From a checkpoint of a small transformer trained on Wikipedia.
Architecture: LayerNorm before each block, no biases in attention or MLP, untied embeddings.
Training: a variant of Muon for these matrices, 119M tokens, 7215 steps.
Each number is 500 + 50 x the weight over its row's rms, rounded and kept within 0 to 999. Layers, rows and columns count from 0. Numbers have three digits each. The size before them is the row's rms in percent of the matrix's.

# layer 3 MLP up, 1024x256, rms 0.0509, rows 640-746, columns 64-127
101:532502432487576465543411502518600557481541471617436505490450468511494425574488528509547529524431499530498518434534474459543495503527412477494473532388426494509437425505498505599444568440428489
095:465528502390559458524501535484515496509482553563474477510534481476486477466476528485424509461641465498530451589552516391552489481523422503459531454428441535479447527562501532482465481544501428
110:479558517490536481524561546543505408430468594408437421515429508529513487506466445488428549564544494463410438501532518508508590538498466581474478514496452479452504534388463511441490482518369484
108:496508515462473525498448496542526410475388552458519484531533559505524505508525550460361509504468450532599455551470495510499507501526595534507432486475547459521511459567517486589389515469511585
096:545419582500561474560487501513494410449485493519532523504546481466434503534480518453468544564475505526530502477534459510556465483559502523446366474443503548509548519544446513547566507500506550
102:506451449538429473532519442565370490507440513453466483487577409529541508442493490448479589528480456438433504585521550475488582462445469516533497471471428462458480418443503497490455476492442459
103:500529460566436502548545546440411451557508574476537544465504521497489548439505521570472482596430519503518395604477598397564440570493539466466434459564522501518536488489452519502425536528447528
105:453494484645609469467465456427525503440559493422544480548425460602505526552465465548540517477446495574450520437500512513477504523460525534591536529518575469563489508460460551575438518459550405
090:480491534518513472495475484492475510521513485495562533533459586523573432389490579509549476428496569548537521607562462487472459452569544516495547492514519481459485519569395548550511587496529522
102:555478549487515505589454499485551509430445458532417526470436510500524530467528539531535424451461537436466396600491459539453450554510486545466548465569559457527475563524481449442504500489468515
104:485422437508537528427526500453476417496391528469542570500487470480464463466432496512461483463523595453571505473446448520489565531527556448555449528423517555457557405468477514527499458539531423
096:570427518480470559495514496417565519433461509571407430539543525456548462507468465460487445573432477526433433469499514468512558466458515516478553454435509485458513487500636516548463477492495497
101:506480465460478498442551408543425467457476441562471485530479443458554512463499391462503487493517535463543539441465533529558505468631502545522501468525527484544463415491485501614543513493505430
106:544421476512496569424535479476551517585536504597500446513412479465541551497517481509566492501522625516501474539378548435424482479472470495441499556417360507526477486455536554617517455545529458
093:529533480499573475571534507466439460486419469499495576470494421507567492482488452542436474523503528514565502428573437452431488546466496531556469501477462514467525502498491505568404513514487482
101:520511471438526539494475507539431507534593425501501483506541516476432445519586502441461451556426545549515565464492539570529579511560374519501423501487471481503562470403470541504463459497584553
081:429522493464532607512631421523488499518438424485485487535442465513421491577492466486496439433503514562539479600518513543513501501510433503516520492503584525520559498540453454516452406488517504
088:469525512460481481558408513534503494470471517454399514474513489523499365502534468450495645463441501511464453581511495458459502422552566620516444478522537470495541487474517453483519495566469452
104:521523509503525488547493464403469419594478435457419556483576470472504517503451600458506563472578401554516548555530415561434499469497538460493464484542481457606543476465488439513479578480546495
099:499444582485419583543615481419523563542410557508522498546560515519575525566445567526420464465480416472558476525508478538564489473503551370392442515528446506507511444532466543504559411444498526
093:570530500459589474443486465517611484542418458497458517487454437493478509532574498457447477470565530431481404546531548475434488503488530525480547587653490502539462517445430460512500492476469570
114:522431497587526546582570501464485545466492508563468476505524611553520605414543531479571453504494484558539500453518505447541420439516470450436490579451460520486530562565498516480510410379452567
104:440454522553511449541447409454534450531495450448540446511587481574519502546516603512522518512564468401530486476498563482472393550496443483458442534475449514484510524422566517557505515488543458
092:497442508386507470637525501469438441563495504568492494519586461450517453468427483472435418456469502472540468465462535425572523514508559529519501387572557524393513462518461521452461535531451537
121:576534447454613573483572497479603529585566539522556454610457434486448556498495515537414534476504441520534557485436563432506397490495538485544493483418516471478455543469552416558462495543504518
104:527559475529475500448512478459476473504470489436486517510611462460516415509524469495527536471516595478529446494469423517563471501557504477532442535498383481534559395541482417545484496480478448
109:557500468480596538487504506529533548521543602524502424528439470481491561435352496462536452383523402527479469508561522464495463510496518547469523557468477498414477484472492437526387444475500598
081:426445618512540398471475525434459566534507516485589616487516480473519435535484530564517431510424503450395497542453510527539518539570438532392522427571600529513535527542419459494447555611539470
098:478590394496610533602447491583523501404446467478550505577501515537453552487542543490492541468585499543553454449458491452472582498493465551492495453510606480531501498525471454480511514519587523
107:509551581519465569550522494516514488512546457450487430441410504421582432429512508542446505372475464461471478563586443461494554523486464526481468527487461528493459398519491532469532490416526495
095:446557521433486461435482542488513498513435525463474424511502474531446480569608510500478531604484500461536482431499557526463424522436532441392511428560463468520475556489507536452522478474484509
093:480522562519588459586558482449472538437472471485499451528562520536491481466452465440397416532435441561490404540432419540461431469579418496588472531501489532500495479405549536606410482441541449
106:592467441472506555467544504455475547509509538507606474465552390536530557571496499505498469484478490546519535549542401487485420607512469510477464560553554441560503606556456460532458489510537500
097:536463546478505429498524544507538558527515471534473575484535498525429497500462416485521450534469500448536527580455457480501502504422491486542547504505477511486597561452502423548486517450514521
107:599522504503520562427513457523520501570449497461519534519446483544472403493472500544579415552371490556487481404443546522435467567453510434493469491460573476562478553480417399509565442477541555
098:504439544481658520579550499545450513494442533510471498526475519469484472459488480458503482477543452428540357457527566478550485493495534544429524575497436485517550446532533626422495509475603517
099:505557517451504400500537523493493554497552458540482495621389506534395506547469459593508555525543501459489428538541514424489489530415427493511408576423468517569416558490459614515584497471431454
094:525448506470374442461526563556581503540484465427425487558507470432496530481486505504519580505519590539465515482478589407442513583550488542532473510397502425536424566536481466507460486594500408
087:466561508526693472548487539396497514504599551455448546427505516591467519449626559507539552510409420437631508477528360425521563494473560528447415486513447435591397542483532555450460451492507499
099:503460579457586564586409538542472511505506470540422592490438473596443467477463516524502513521366530569409431601502454403483500551553440469603408565466486489468517499443488518550445536563518476
095:521448429471557499487644457417494493467465465535520580540571550518442548528587533505589432460521519453509436508438546507428598509507509494507521471526565457490463455430588445498494431512503553
098:539485458522466593519491488454473559502512407542473530489509504534431511483480523511523385480597401508425538481513566470466369412461485540440497498537555530504567593589509518491555496508484480
105:561492585499474423534564558467519508554462467512474513481476472477487540599519428351483585568495534517445543479515449497416543476547465527509437494468490521580435406467520500540471418497470552
098:498403516426411532472569493461498371504553516532574571569513446482525440475542441481462578526576444586539550522520480500459454514513455604442522472553476528476462538445579528547588499554449494
106:498594490518475536426486457456575490465432469488519491575408601443477494472387534563491519517583474512519599396469454512459482503530501463520522572544528531496535514447555505507548437547471530
091:480480519467438398506467594516596481523518502503572522605548557477501431472436534588354482485456498467543443435487567493410476511463562542592471430472492556439515495572503496505505440546597443
116:512475466474586588390410419549443573415507359498540495518477565516453541518574536423427437443503536505498574525508506446494419533505418464472557570481489482557492462485477478626482458503507533
090:477485523516393467495476462407562502529592403499515490514506490593536480477594506503504550447600476524476508496515490457453545458495531510543484527529530562513508446537505463387375551512503557
096:541568610458584481516590545430485373589453525411559499498557601436468476540553483485528507575540488499559467461421488585518522502479431554479546494545513475455534541499487502473436456575505571
103:510476475530491554522510515502575548462512545543553476477506545549440504454506485536481544489491432457488490573516498580583474543568501546479648431545570573458459458543405468449553514583560455
090:479477395549483523491512472579518449531411544430610439458471501493436423540431508569416507467425452475483432400542561546470613519528511579479473517440528484430410494428589485510509529437451552
097:395444570514528526515581465467534448445481424501549606493531505565554489575525524540581538377519542487467389527495509455552535582587514558586557519521587477517443548487478509652495544583494503
095:492480427510515398491564460442570544492507523518486420472496536516478511474492487554600525451590416462568526505615511520497526534482447438469619426557563448454461449446441516493500539502491565
084:507421574405420448528437498460448600399527520548460547522526542535539451555498460519595395559510432479502463522526578429487547447482531523601558546496507383501481572491593475474523564507543505
098:580545521584513512462533458526473359510525472405518623453546459507444543593497462453462519458571560587473501539476525488532498527534462490476443451597606523504489486454442546457530467552493554
093:506511462512552483416524507460519487572476491502518490552477515469488595440460514520483465438479464437617575383461522559526498595539479503507506458528480484566470484435424396479388505529446505
098:512416383487602390511504520512438476525520539447429503517525490571438569620494428500409440495525463460507533589506576453386484464545445469520478438498554528551438521489500489523553561538470556
099:474541555469530494485470537496557496469511590426482482526514414545456564409562518542503532475527534514422528504530346555428492493495477493498375489417469497471488537496377507507483521522463468
095:517474541414459554512558488462522445544503548534541524508546586485495369559575479535519605559497535464479513467427500433565573550420544491527480466425395514538407473511510511543443594505530503
106:519531464510578474480430523585524433485425535464475481545621490496409503547551496477435556477466429524543466534451509410447467541450496539490507574548572634580514585450476472567465453474462462
110:531466366475492536485504488409464437444506437507488522523562488513555537482514491453459516569373545501544551439442509512494484470457484505454530467479518400535442558484412489558477605492421479
106:496444513461464534534529487539549503469468544508569550463455510448449494494580460521498461419529552484510451606419566515392536571501569462522514444491518422487446531527516541446426529472484452
095:478506471583536472428547457469638498485431489494521517516497389420531456382460491431375439528516582524474506501484481483490440513580505526502486450578524518560501512514554555492553513567444548
100:525528442449537466580451498515524515452462553551521614570488493531449537525508541440442501534516551496435480460521452430468567505440508482485439586497476485442349476491557485607460429517492524
096:483477435505531524565542552489586356480536514453481468636495513515462405539533446447520427534498484417471478452477492521490486532501480539428519550489477550494509507477573452532519554436492456
098:508472509523439433460488453425520516401556431525493477431416503483534545539434560399448556555467500484581541544511501541491521481614585431498501469557521448496521466481506556438534569501607486
102:496490501501496430560541564511543469431460461569584502487514495483449508484434494484461430493494539548568525507575504534511520490545440514489442504494393516541500462485542470493512503511387447
091:516415541599505444487450489527543534463575558427520460431570510541580484447465505484584495581470523552417571534486580496691500481495465524557538530488488555425470467517542529475498502586540417
100:504455452449514524483523551500521550504500437437422529505569474498527386502449479524484508415499512450533474520488460417465513428502550483443480445422503441491473599533541511470460472420397542
110:446471587506480492550519534475580566530414469467552511517496495484541471502508534403492509402482396456558483514478520520530569515590440544399518528561506542532546424543451423441478495398512499
078:487601405498583507439493557427554439578535446560605495547588482568466500523565437434497522511504496514514456491561469573471483523575506493557463492547442455424539594485482489464578519547568447
098:570558523472519519500537527453512587572422481472517582480545552577470426543608387568480569440490487468502453502458495514479558494534489468526493458519491464468532556465540613438396460454486435
096:400430484502435513491422491497502475518503532478568498529518483547590584542552550499428539499472540497470508479468460493509481505505520432510493449465559533526616515463458468463459606417548513
105:426403534478573493475444482508468509455565436533492412627528491459494491514415571455500577492478496529525492530561550529451472537552524638457524534462491542503494470530524483539495531555525567
079:535417532525483460523554550468508467474519548491551544426448472453475415547617523472513465488487556473388512425436531427491505547559513506579544435494574481588557424506534465586513522471440512
101:575443484492449473497529550512436474550563548564465501508539474462546460476461549447508522472386448438392545505480513430403528387501496498560426537460589474579541492581447522606536549506532504
102:513556610554558522474486533459567488485562484497566520457528492404519476437508506423453467447451427520443473461430535490534502581506515548513487457480457486473534514607482543464586570573458577
108:483555551369484499531502454500507492468484476485413542519398436520519520455542536421537587555499476489470415523599535455473631473513453599528453514475501444575546586539517442578497560541527426
106:564467470474555512446493441463427507530599439537567486564493408569485494498610513512528489502563481431522490535536515480497492467542465538548539456476500471463562392525445467461336489448436500
094:446425506551460550447546474469406454478467474447452560545548484460436464596574454531509516536635535513479487528438501552522421516497532507539512563487573538532546523546534418505483538567536474
098:467532478511639451412574440477531531451491601469522528490468588529502566526537452498486449540453574424496459475552533489509402468419465478515501491481519507488593515444490570504381498511512520
109:509450594449579451529497529457557570549499520534471498543611505551538536523616501464506511523591496519451574543481505423482588517569465512451530533548476505453473422561412553546442518480476495
108:485501505436436546424517558457452510562417414506449500500616408500480484495528491515436456484549519538448450531507450423465516481592458524491518495513539440598598487427536484523564512526499590
094:448494436446530502487498537410439423608449467491472519489478433533468541548492534542496545543563450590566436590473424488425463500490562532409515492591514610559506578516516385495503543453478483
085:561511466444498496449416522499442547497456526526563502465549510518460585521528443564437510559401576468494382555485481565445533496531518553436441543511391462491462540483459592474442570484516491
112:535484413576387435487511387539532505516522505551448514528549502509552611458536475414472390532477509412531385406549545537506603560517439515547465474497458423518518466479488510562510553433527513
090:543575585511431459395461518505485367463543491531576610460485435522436480441506506532485531512498596509556581465482383433515542426469471474486535513505541487452525483521539563493481487487459545
091:510485445433565501436527573486562510473438461463537498478556522465457513491582599496465553448500467500388518420528503499496492472532488627479398446439491421446474485520461477564561521526505477
106:519512512401365451489563541544470535521567411502533538445575462535442559473550594522555519439512544464531452459454485500541464499513490440528491459536474438450499556608530617485562468487617483
092:499453476454474565540478554507428526521416421542573532510501441513501477476513466499532495505420540488536538471499447547512549572494568418628573471569418468439604515462589491499483399442520468
102:506413516501547482556531466468439457476522504484579577506583484530524490435508534462445538474415521547574447433540528540521519543488456464494563558490557481472415541544601483546534459583566510
082:440431487614441465519556485478520508416566504509596484483463520454564524457481525555520566502570600473554458529542488552489498523416575521553538443445537541559576439561537446506541502450553446
094:513536564407419454595516549556522430437520376472526515578506488473460491417430462402529454397456482492504516494563482570515492493529465515478499571408589554535464436529508557456523545442505417
105:563406538477470372574551597519509474538552459561441463501499416504529480499429548583479442464533444479565424514533480453331474649567493478517546517455420471471476526488519472589562455425436573
100:492476490468501513472491539559549596617497642526512561564554487586449547534465571497473437571515549562486443499508490462447596474489539470506491486375446550462517464551560594572445536553548547
100:519544493459487469468491480492503415389593526395473514481458499494474485426517418552565566580546546534498488479541519512530506484452501474565446501492527514523512488427497573464460450507472536
097:566408502537510497447511538457576466593584514468419439550463456528476533478473367531560497473478492505468436457608447468561477514559441594468501494500477516475602475452541540505477450517532611
104:567547445521536486453449509474510570526526393491463474554506544384557612418410503435543527519400497427546442502466477467521557516587450530517536529419469499480382455615567474475582466516598412
098:486528545458464458494483508456491610554498426458531447450479537481506424557495485414490527486555522540512589425491463514535528555511494506546562482479513409472495587509442434552414492468502478
105:418520483453437604509424578467495579590454428504500477508453556560455547438500485539568453520539486554440446502472535513453477519614502519527473578574519515486624583591526497494457479543471517
103:542529448486637489566453415522515519577592530513509596432566489511474555547478474421437476411528463474463420536472500491485500544397547576524506513483407512495429624567534432457381526525430428
099:447502508568545586582440604423563486517446510546421523438494514521553544522549587510397563560494463489552500525471509459420531504489498495487407556480492444534489521481481502574525514570499462
100:532572562510407450492407547464443550467488642496473441500490567613573511552499501521520437525501455517548461487478496530511465461483502576481519418558498508435510498455444497404518462534459403
103:439588445489477449511507509559437663532424514424484549507522467566468486456623552556557545591375476532529509536494424487509430475442537470440490523429536496567449511471377533506497426484526562
105:576551472530557526513481468413556522579371624529495498474423552462457489409473559494468509426531492483533512502460489540464522623517424544458569501569486459493475484593428404537415546451463488
094:534572510546455461489565481535438412571543528490576509479510513398507514524488500458449442576475493478529540459465423577546453537523438534444407423499542397573371476361538502570512508543540541
096:502480462401566457508509487438375609492474402561497435547528572550395494488563464527447466513596489402544528539561500529505518403503405538362499475492532441460556505526479453462461535490542470
# layer 3 MLP down (transposed), 1024x256, rms 0.0511, rows 640-746, columns 64-127
108:481523441420434568516564604521461421501516549443553475596478473491509555500546414559489504485570450497551571484569585500518447602417595364507579496565582527476505561553491425419509443512496474
091:569445499497445506452458471461474532518518485527439471524432530500546558518459538496479494568371538495443508391434555605479475469506576446489460596540592456488525442454480515538530521465500548
105:484421455533503496494487471429573566571521471598566584526607445501514502519484540599579554444450503558592509484520554512478470465552527458542517457619486486477477510585512411513471539447573530
104:528428497510468418470482532500425515490617447545533487497467417479471447469527471542622511533557528421381574471534485516511478513452469532527468525485476611513462515431430510449604531561504457
096:516550420507470533411494522496584573526611445471500398531462500438461463474463498555480442517531482472449479460485492458507600564445530493531553527506488443421505448388518427456509613478520472
100:487577561509562523507535522442574492507511456473502542507449582508479517554511482507550367480524516588581526430500406570510475512502552487457491559499562535568465536531430535486515441473517482
101:488468482430563539481456463578616552519463408479516460545539554525512478603506448491515501491515488520458583475579353619473528459507453431514523494415459453446403504556561507488550476474581564
107:483531500441410442500526523520473427477456536600529502447581542396524494549484462409487413475562548424455509513488449489530555502484485489451473454499404540512503513522511426408564506577500575
093:509502409483530412494469541489483510456531446542436452494503442517539543575569457483446498570572494468522458513451555518483501505493420493440445465379434538500474451456608489453467450477530438
094:437444533502469609424595522494492477555510469450570462555585468524431511472480439515453626460531493539515550482534471515554552440500578454473532526449526505445558409469502560526508445520470479
103:507569518528449505582468528523509496469523554461482498521506514509503527506576546478484564486448469487413466504544562473508433503517489462481535514563481448521410545545503474498509547464460569
104:460623540431461460484477533574496469597452484430526500437457503563436511453427519478538577467509592499573447667533513476424481460522511426427513507547506569520486510499453442504495494448562578
094:507532555539582488488463471448550537545474604482500532465472617572444493552446556558527554617473450516452508551441430496475448547429444453517463514450481516496508536536569550515475551448592543
109:519521461480490415476469537535406523492527531511530523470546574548480526547470426524474472505517402445553503458537495527568510511480540464428435433466514559508607469519442452487474517482519465
093:457399543519498602469495540404496512511510538535506508603523489507439491511523514419562511475574472478452584514429549583566480486502480481406578556476521469526538437556442503448619482461520525
102:479537512477473471499464405432510487480526531508414651560573519468477540572484433493442538494451479527462457497568461432518434463431551540585560492542506461566422515553512486530536557521459451
084:460431421549533441547501469532538532474498490451465439436528516444565539530479565487544589491511560501471575522452487462532479520489420544467508454583450526477469440492565511587440449467600502
089:500480523455510557455538501360451610577587516491572483577472589460462532616558525600430457572497444538546558377526464505583529478475411472423489549559521525518508438482412572573545483477548552
107:473491535557436648429536541491558555507516512603547508460417543433539479515546453498559457479381497498484479507473555440550475424515476442448459490506473517411535503578559502483498516491491404
102:411575454425491438559351514509568448462530458465496553438471512415431495400537402492494459525556612557443526466434470521487466533483452544671507505512494543563493493520496451518496568613506460
097:507503595454444505532511494479518499479557530515458442523472576483576489501486541519481517541502430574492468533497498505522467482505487450495558499386475519615530460476576541411512516501519484
117:494547498425484443509443456489428550549493463421530450523455429492483455559500521491518521512536470456527494506475474529452560537455466544501555468477502530537419425454465479605409549482518464
099:552510450465488525509552582492504476380481580594471584519463495453470508527484412510544470525454550566478559580462448537542517546505597486523492416514534425477491504587468540449542520521486490
094:511536481604498478484448480456635552498551522523466518539441440505478513560533437543487527516453477476449507465496585594401530536437454557462501527478482531533410533482548568497544483415547461
113:446397554560439400485498518483482466459403411477478555414510587535566448528471475459595515524519517497506489476565464556499553528535527494420406444554473561540593462493468589439530489471505509
102:514498623527498499487517492481556511539511497527482501523413581455512465547424533517485556552518401463435468469511586493441469489358445505515477510512591570560474508456510596460452497390449548
104:520523444534420434445571494533509506444420431482467520593493484567502459487653474465437582561457616489511533492474417542553548529563515547511446489502545479511571477531521564526576505531472439
087:542475429461484476582418542593444392565470486479380504566517463507555497572458515368557500488513542569538489517454473489492512539463522489560531548481433562518550471516505471565477539410443548
091:479489599450430406459570449437446474580460532551497525513504437435544486533492502544513448484424568410466464543549508537488484522474461512453587474495459462419498419473471566543483506494465444
104:544480470441576422410514489458569566534465528538507524583545509567403547624473486505542541546541545469522478449461515498477447470499472511511554484516426455493547582438471499510515490499502527
096:492458409600496531561520489573440503480515470560423580423473450468467414469473429507549465461445447499505457550484520483541511505443449583529480522520550559565481491520485515473543479550451493
094:558373453495422501487481566555509549553498558396465524487478584478530501536582504548514577430543595541542500373601461449519554515444484481461500455484493398498451496555494506452555499507522643
105:463534560503552407494438409526549456499529455576425526522444579490476471466484426514570477500521562384461449479454614544486537418477505455466482421499464555459561417430538481503489412549465506
096:421585476517550497493433505542448503489543509446524482487477430462526553513576508504461398465612517569580490491532507549490487492560470509464445498493545513504429464554509591468495468464424488
104:494485526528478469491480578461490515490574464499508458509495481457490528524535580521382553450566545465500490654522497477481543488544378459520481537539414461448520393497569535450391610525497423
102:566563443519433426461508433520475512552532465545523568496561555540502513448507480530526557495514591510510551587459475515438506521537415502572504424515557513538384514574441425553551522559444470
099:481450470498472565459534498491555445530482567465429513297585577516528455495537516489527457531475497577489525427438509546519576530487467606390588492548529380469499513465530427469425472553522547
095:476441471566566502499532490539458539520505535617594549478499542490488464577565452416454488495466399507507460491513448536522489495440464467497497534482455518442444440443453538483616499440460490
089:461433449463472493460452446555466538450519405626519449552528518530496473584424436513505475504508478430449460460553547495464448489519495386485514473553611461446558464545479503521535587505535514
102:473502484538440387433567429454453482486526504441515455507554405420484441510512554539533546505622535471618546451491511544549530457547568459386510455524481576515455496507536435459539533505546512
104:552490491492505518466431486576486580508606548449476461536482502586437475488491537504455507454400557488563530470522451459581455475488454529550514498522458636560466513576437549486491534506474376
097:488486547433481510495559492439583425441454558568502453459531473511517528476567482535417568530462519521501569522510434508532495551505411574529466516434479480484506436427458523503438431568440501
106:472487467475494536549521412535426439487473501525512451466566505482554495472478560478540419447529490536539488531570528529459546485448464439468482541497514488435537558511508489508485572516558474
102:465589417574514495449353517453434521509442534470463427497501462521551450520569423516505408464424480470530531426520483532497448366507619372521410439571524468450503480538440539513533496445513492
108:524472511487512538561418518514517488477466465473474500476500510512543514453582505431518502480544560433467622498565533453580440522479536590508469447559489507444435513541523486595554599520565521
094:458489590515530439557411506430449553512534502478497500362517494575483573529591431469494499519462553528453512500486441559457501512443488485433505508534456487442534457492472526452548492390399546
106:467491531505446388626526573457542442585561588495423535505570392473597468561388455552546427531464455462518485478516449557561553488520543510528546400488511435433524547448476580448466583500509458
092:547560506472527544473467441555480484497506533502583628581552559404571500461422528531522515517456543547582459530541437520532522535472471556489459481539476519395514562490457513557621541564392511
098:465491514533453505484518578474558657395543592491537504436487483548539493512444524560528475480497516437531517538551537489566402458548472530501562502473491586558530432531417544437466450466443536
104:540600529503479470407496460509502555481478541513451487476549492431495484526495477474554526477541599518483443475476488399398579454517495511457433564462475434573589467355585516499422544491455505
091:502544543386488516509384589397596504486598488485429563480597532489465521516591471420576527543544543478541504542437479457504439475415489478540518456564478575576567546523526470563461458520511399
101:562507537460471499511550541517490513511480535476540431474458449489525533438492444534511559537504486605510581512549593536441428471478512470363443429525450458446598477556525539466512584437475463
097:492595497450515615524477589576492541502476512391533563527554493552521464623564434513433463557441552501423511472445487526539453400610433579545481513496431537507507415463637499441463441395517451
087:526500453541491500521538525515514451594420409424542456437478570462465547495523561529477590512500576538481436481460445465460455559513420524404443474568414534548518446494498469513519518455482525
100:492474423454476486493606500452440568463497500624525424457603453453533515495561508550516479497414484475404490537508450493558545483443476536582535537435463504600478519525542493543472500563532526
092:482482497494425511561456487576457552448596484518541477439438483497522511507511490502469544477564549570441409593501487459568511417434500490509534418519495437536453503501469600553523570468509561
105:496546563490385627465552539480457469497561426605577523510465515445573441502485566482563592436558519545445529460478480551604501579427438502572448502462546501482530536530584447490431430516539405
102:546369533514432528556543489588430515659500500496469463453498504557564482577478571479545557504431455564558477549483565552444391536478512517549531546522585485551452463559603514394539458559463502
097:459466530448482426481456469459578514508509445518496501525482411538417545495422487549504377435465387542588465473531487540476515390510525498510556486581502513475473501560497474560486486520445530
106:462492509447408549481571517448543556502570429483543557475442528527567443511441562487525466428471514461456550500484540582565474536567502492446433455492393444504389447552497540426518646458519575
105:466453578498566496447528489570556500575470555544479534497446476505433497563478493584589451464607337504457498571541539479572505507479544452479428554539489633535546414547459539436557425525573550
102:478465451570501497494532515507444494518524437569482567562500491487547565494454494452426557630487447447467482365507447458587412514470475604495480534591503547497532493507527528515574479511554526
099:491466505437481427538460545503397521488515470563511552482601418587485523485570473586559568486471472545523539527517525524496562505507595494483490519493433527432403486493550458493436518625430485
095:451444554624365531534556517504415520511484500450549504422462522495572408581555394422570496484532482458490513588519533528555447554497455541502592500477540481583531537499462500349522579516459461
097:491483577524479494396434433549461623519543502560566496471457505589526470507526553531421592489458505651559531476512501451469541528556553488495423516605511378494396442542436487455505547582489523
103:486483490482460517561508514602556457559400606500584571548530475555459456547472506638586459415532518553458450411570527518519463526443476509544568450530468473429489546490491446481558462447355460
099:509523578398539511412487488512483527579550539505394478553474439566460530502503526461511497407468463470396439504428456460510451515486553474527564463495508428449497497479476432525497469465556546
096:467570435544506624477549523474383446489505409489528420592470528460441461554548452487539531448536488449533497525464573493318492542550580520506481470344437462540550560517569440465440566500497526
095:504454492519516501535459455555510542471432524576529444452424546486542570490576549568484514528496490488455491471569468555542474566542482529500529497513502543475509438499422529532505469417574441
109:537496397456480409489462506531491412464569543584500451489492484510441539496561553585485533599517612522461497488527408548527462452373542461520440534423523484415511502440591566578500492543453531
084:525480505458489464525514575525571489560519428431432561396397477501467576495548525622498522610569544515513499584489562451527447508504474531496502565459534594543556453515546530564441485504478498
104:420395537495472443564494442582507473493534490428558485494483466439513515407413579492477416556490466496574499545483532466532505507478576526487471448485547492591483446478536483529569529484467504
095:514518506497606570532556508489532514513501505483477435483495513422496426455520424392500459532548465519543489533525471575439505446493557553509532503492489482557460519464490514628534369497488496
107:503551468521507555483568485497529482456457548455447582524506517526484530505557563572508465476411529419499567511431429407471558483466434472506447553490492531543520493498431507495495459529552425
082:417533517470499521466397512549574474487494494449451601477638520519449519477498513485542516443475461523526571575584433444449496491401542440507475466473478454460512540459387474480535536538523447
101:408483554474548514479430518534632564474557481339519442500520495506497484535499492458495484505574537532612413499540438486501493622524472466421592452557434520444460476476575558427464418477470534
102:490461446506438470511544475445501483502512548594472544588404513566586553600477475539499511549554515520510551538513460480494431455527465511420470559570531503499445581468504514496503492451517413
103:500412493594533485507484572482491505466517511499500435519616510507479477498379480605465448492420472484464561517437443546493465508454495432487507467511438540425424429497467571455500443450591547
105:501516503458443550561495550553598471471415543481444551449504605413514470481437521448463516477411506559411439510476402559530445530450476515500427534562469511534491580448541610565626560508589501
098:468654486406568533530507532559541430581478560542481464484482543527506535453465543466456468459427461503552556539595509445450445463497547535481494453430433520528448454494553580513499554491498484
105:530481496476443448511490559514482516382556414402526507430537441500503431609449454501506487526473454549464574462536538546462598465494532521525520481576503460536413479567535480581485540579529550
105:435530374520410541466539494514482403478519455522513545463395516469457483528447502504550514441449544500579421480441536591496405427459554457493497533500507513521540523451557460458541525455470493
108:544450530577431435507462480540559577565552505511494505500395583513455455475436477530501440509487510421527476473525493555479522557536562473439457469545511600516489586538489582520458476489547381
096:527487554465505520486433502496487443532498501528567508527567479454524453504503424452529414481538594519431581449597522497580497445534582558496436519446546584495496454530458483516468412531462572
085:484515513579552499510567593534539480447491448494493498518442434432583459518483566423561510516549434441613542367461514463512437507413503467453514433480617502465481500552498425455491370513574493
104:438615522453544506438529549478470488465514497466465550506505479396452512552512468576465564555603409532433630566442388521531420451438558507445539532526547514455484516402450494480558462644516518
089:463428430553615485543493416427491629568470450489495520462515609437530478546465470500491497589439384508446403514563556556516554546552538538597487452487481469520540508501496430560573532481516514
097:441542591476450394623461494524486533486529560465480474539426570437529543564476460563500546600565494512529481539453532561383515485489498568436533552552483553517505582520517443501501454466447482
106:527443566510533473501428481535504441579461429438418466575515585505522514545425511517517452485532479522451496513570509527502596462459460500507497555507490422586542515395524494479456512513437452
100:465501469544463450468558484447471490443530522477475524480514600528463582513538502510498403492562515508471478478468440412471439442463484564474492529463559546581465436508450455513482594520540469
102:500509529523556455454538489507496467478468498475475439439494549480450462494520466475606457563529511470482490579449526596485511476522467561452418468478433555537609478394454505454432465413590472
083:529504507413461568511463462482530492560424504480450510591522524548457457567512548458468507431421378536494567469500465472552503560603480381513519510492476527457502502407471503555451485559492551
097:538448445601553470481535455440481507539481514461382439426489530509563512515485519506451574619593494473526513516509501454531477490560479524535432476500455431509485507475481419540534425533515624
104:490601506498548587467571484532490595472468519465526487518570591528511533492536522527525547560447543512427555481494578490619566387449403593506536533442558554575503483501470485379505456524575423
099:535474497490516443611472420578447454438513415441483491480488446423585507436509516533532555485514418535531553485496446520597404553504450448486485494588539387526489502476454466454533510479475502
104:459519435508554596528508438494452459599475459571524498530545475509466473603512577532464508397494471533492499576519507471496567408522491517490432503544505464473469531614560460494495461504567442
099:477580527456474516547483419435451533430473476564528506418458544522502458528482588425492462602550516486503587536377473480501435463427427432499501503453498531521442580479453465544507559504551472
105:491513510440431513575561556631491452536510596481547512529547496578387442535489548521525525464551539495459559459537602527506441487485573427433473503550499505537557563431484523488493516468445555
102:437476469434475467544489440480504476467415492470491465561432557503447512448575563551514403421496528473509451567505520557523430537552555482545596515508431493428522490533507446495472552480509431
104:471480480446536467442550336529517523419578477495551567505520500463446507456488533508499535533553556568510488533475474414478551420521517519499500474515468567572448482436540468506536539476568471
097:514431592519328469503526504524445563410419509453472511557399556481528462517525585556464431571452592539559588487562512515544527513574476494485489496503554494483501383479460592509563440484532514
094:567512485489461508431540444603484525478510503458602441561478422491470476502389396458578437479480471524451430480501517555583540471486507535505535465503476588477521480592538476438480461442491491
101:525462441511573593481501433532578459545530373505523594449537437407475519408522485462464525402437496544506539576517580487549637508507486451532528601489508488592530520495589504519478461490534594
101:502457590547492589471489470488558394496585471481504454595460424481480444558466457505441485425495540490521437522517454494492525495543510594568480519556454461429527471522547506519525526514474383
102:415426488515473438483550513564432551415613421502510522535551504531547502582538445494523508549417525516505552506475461422548461403485519448514478518451586534533552477410510643510532495529531510
094:489473468496519488500430510396468528504558523444512418514514560575557479426449457517436478457473538550521525496542457434406542465492448488527604509500502524482535485610488448443480530451542554
095:476506490528497542540449550595641462479514622523604556461627504620509455471450493545500471489386449574491418458443512525505530603490511415595440554472523508513457475569556459471469523564486444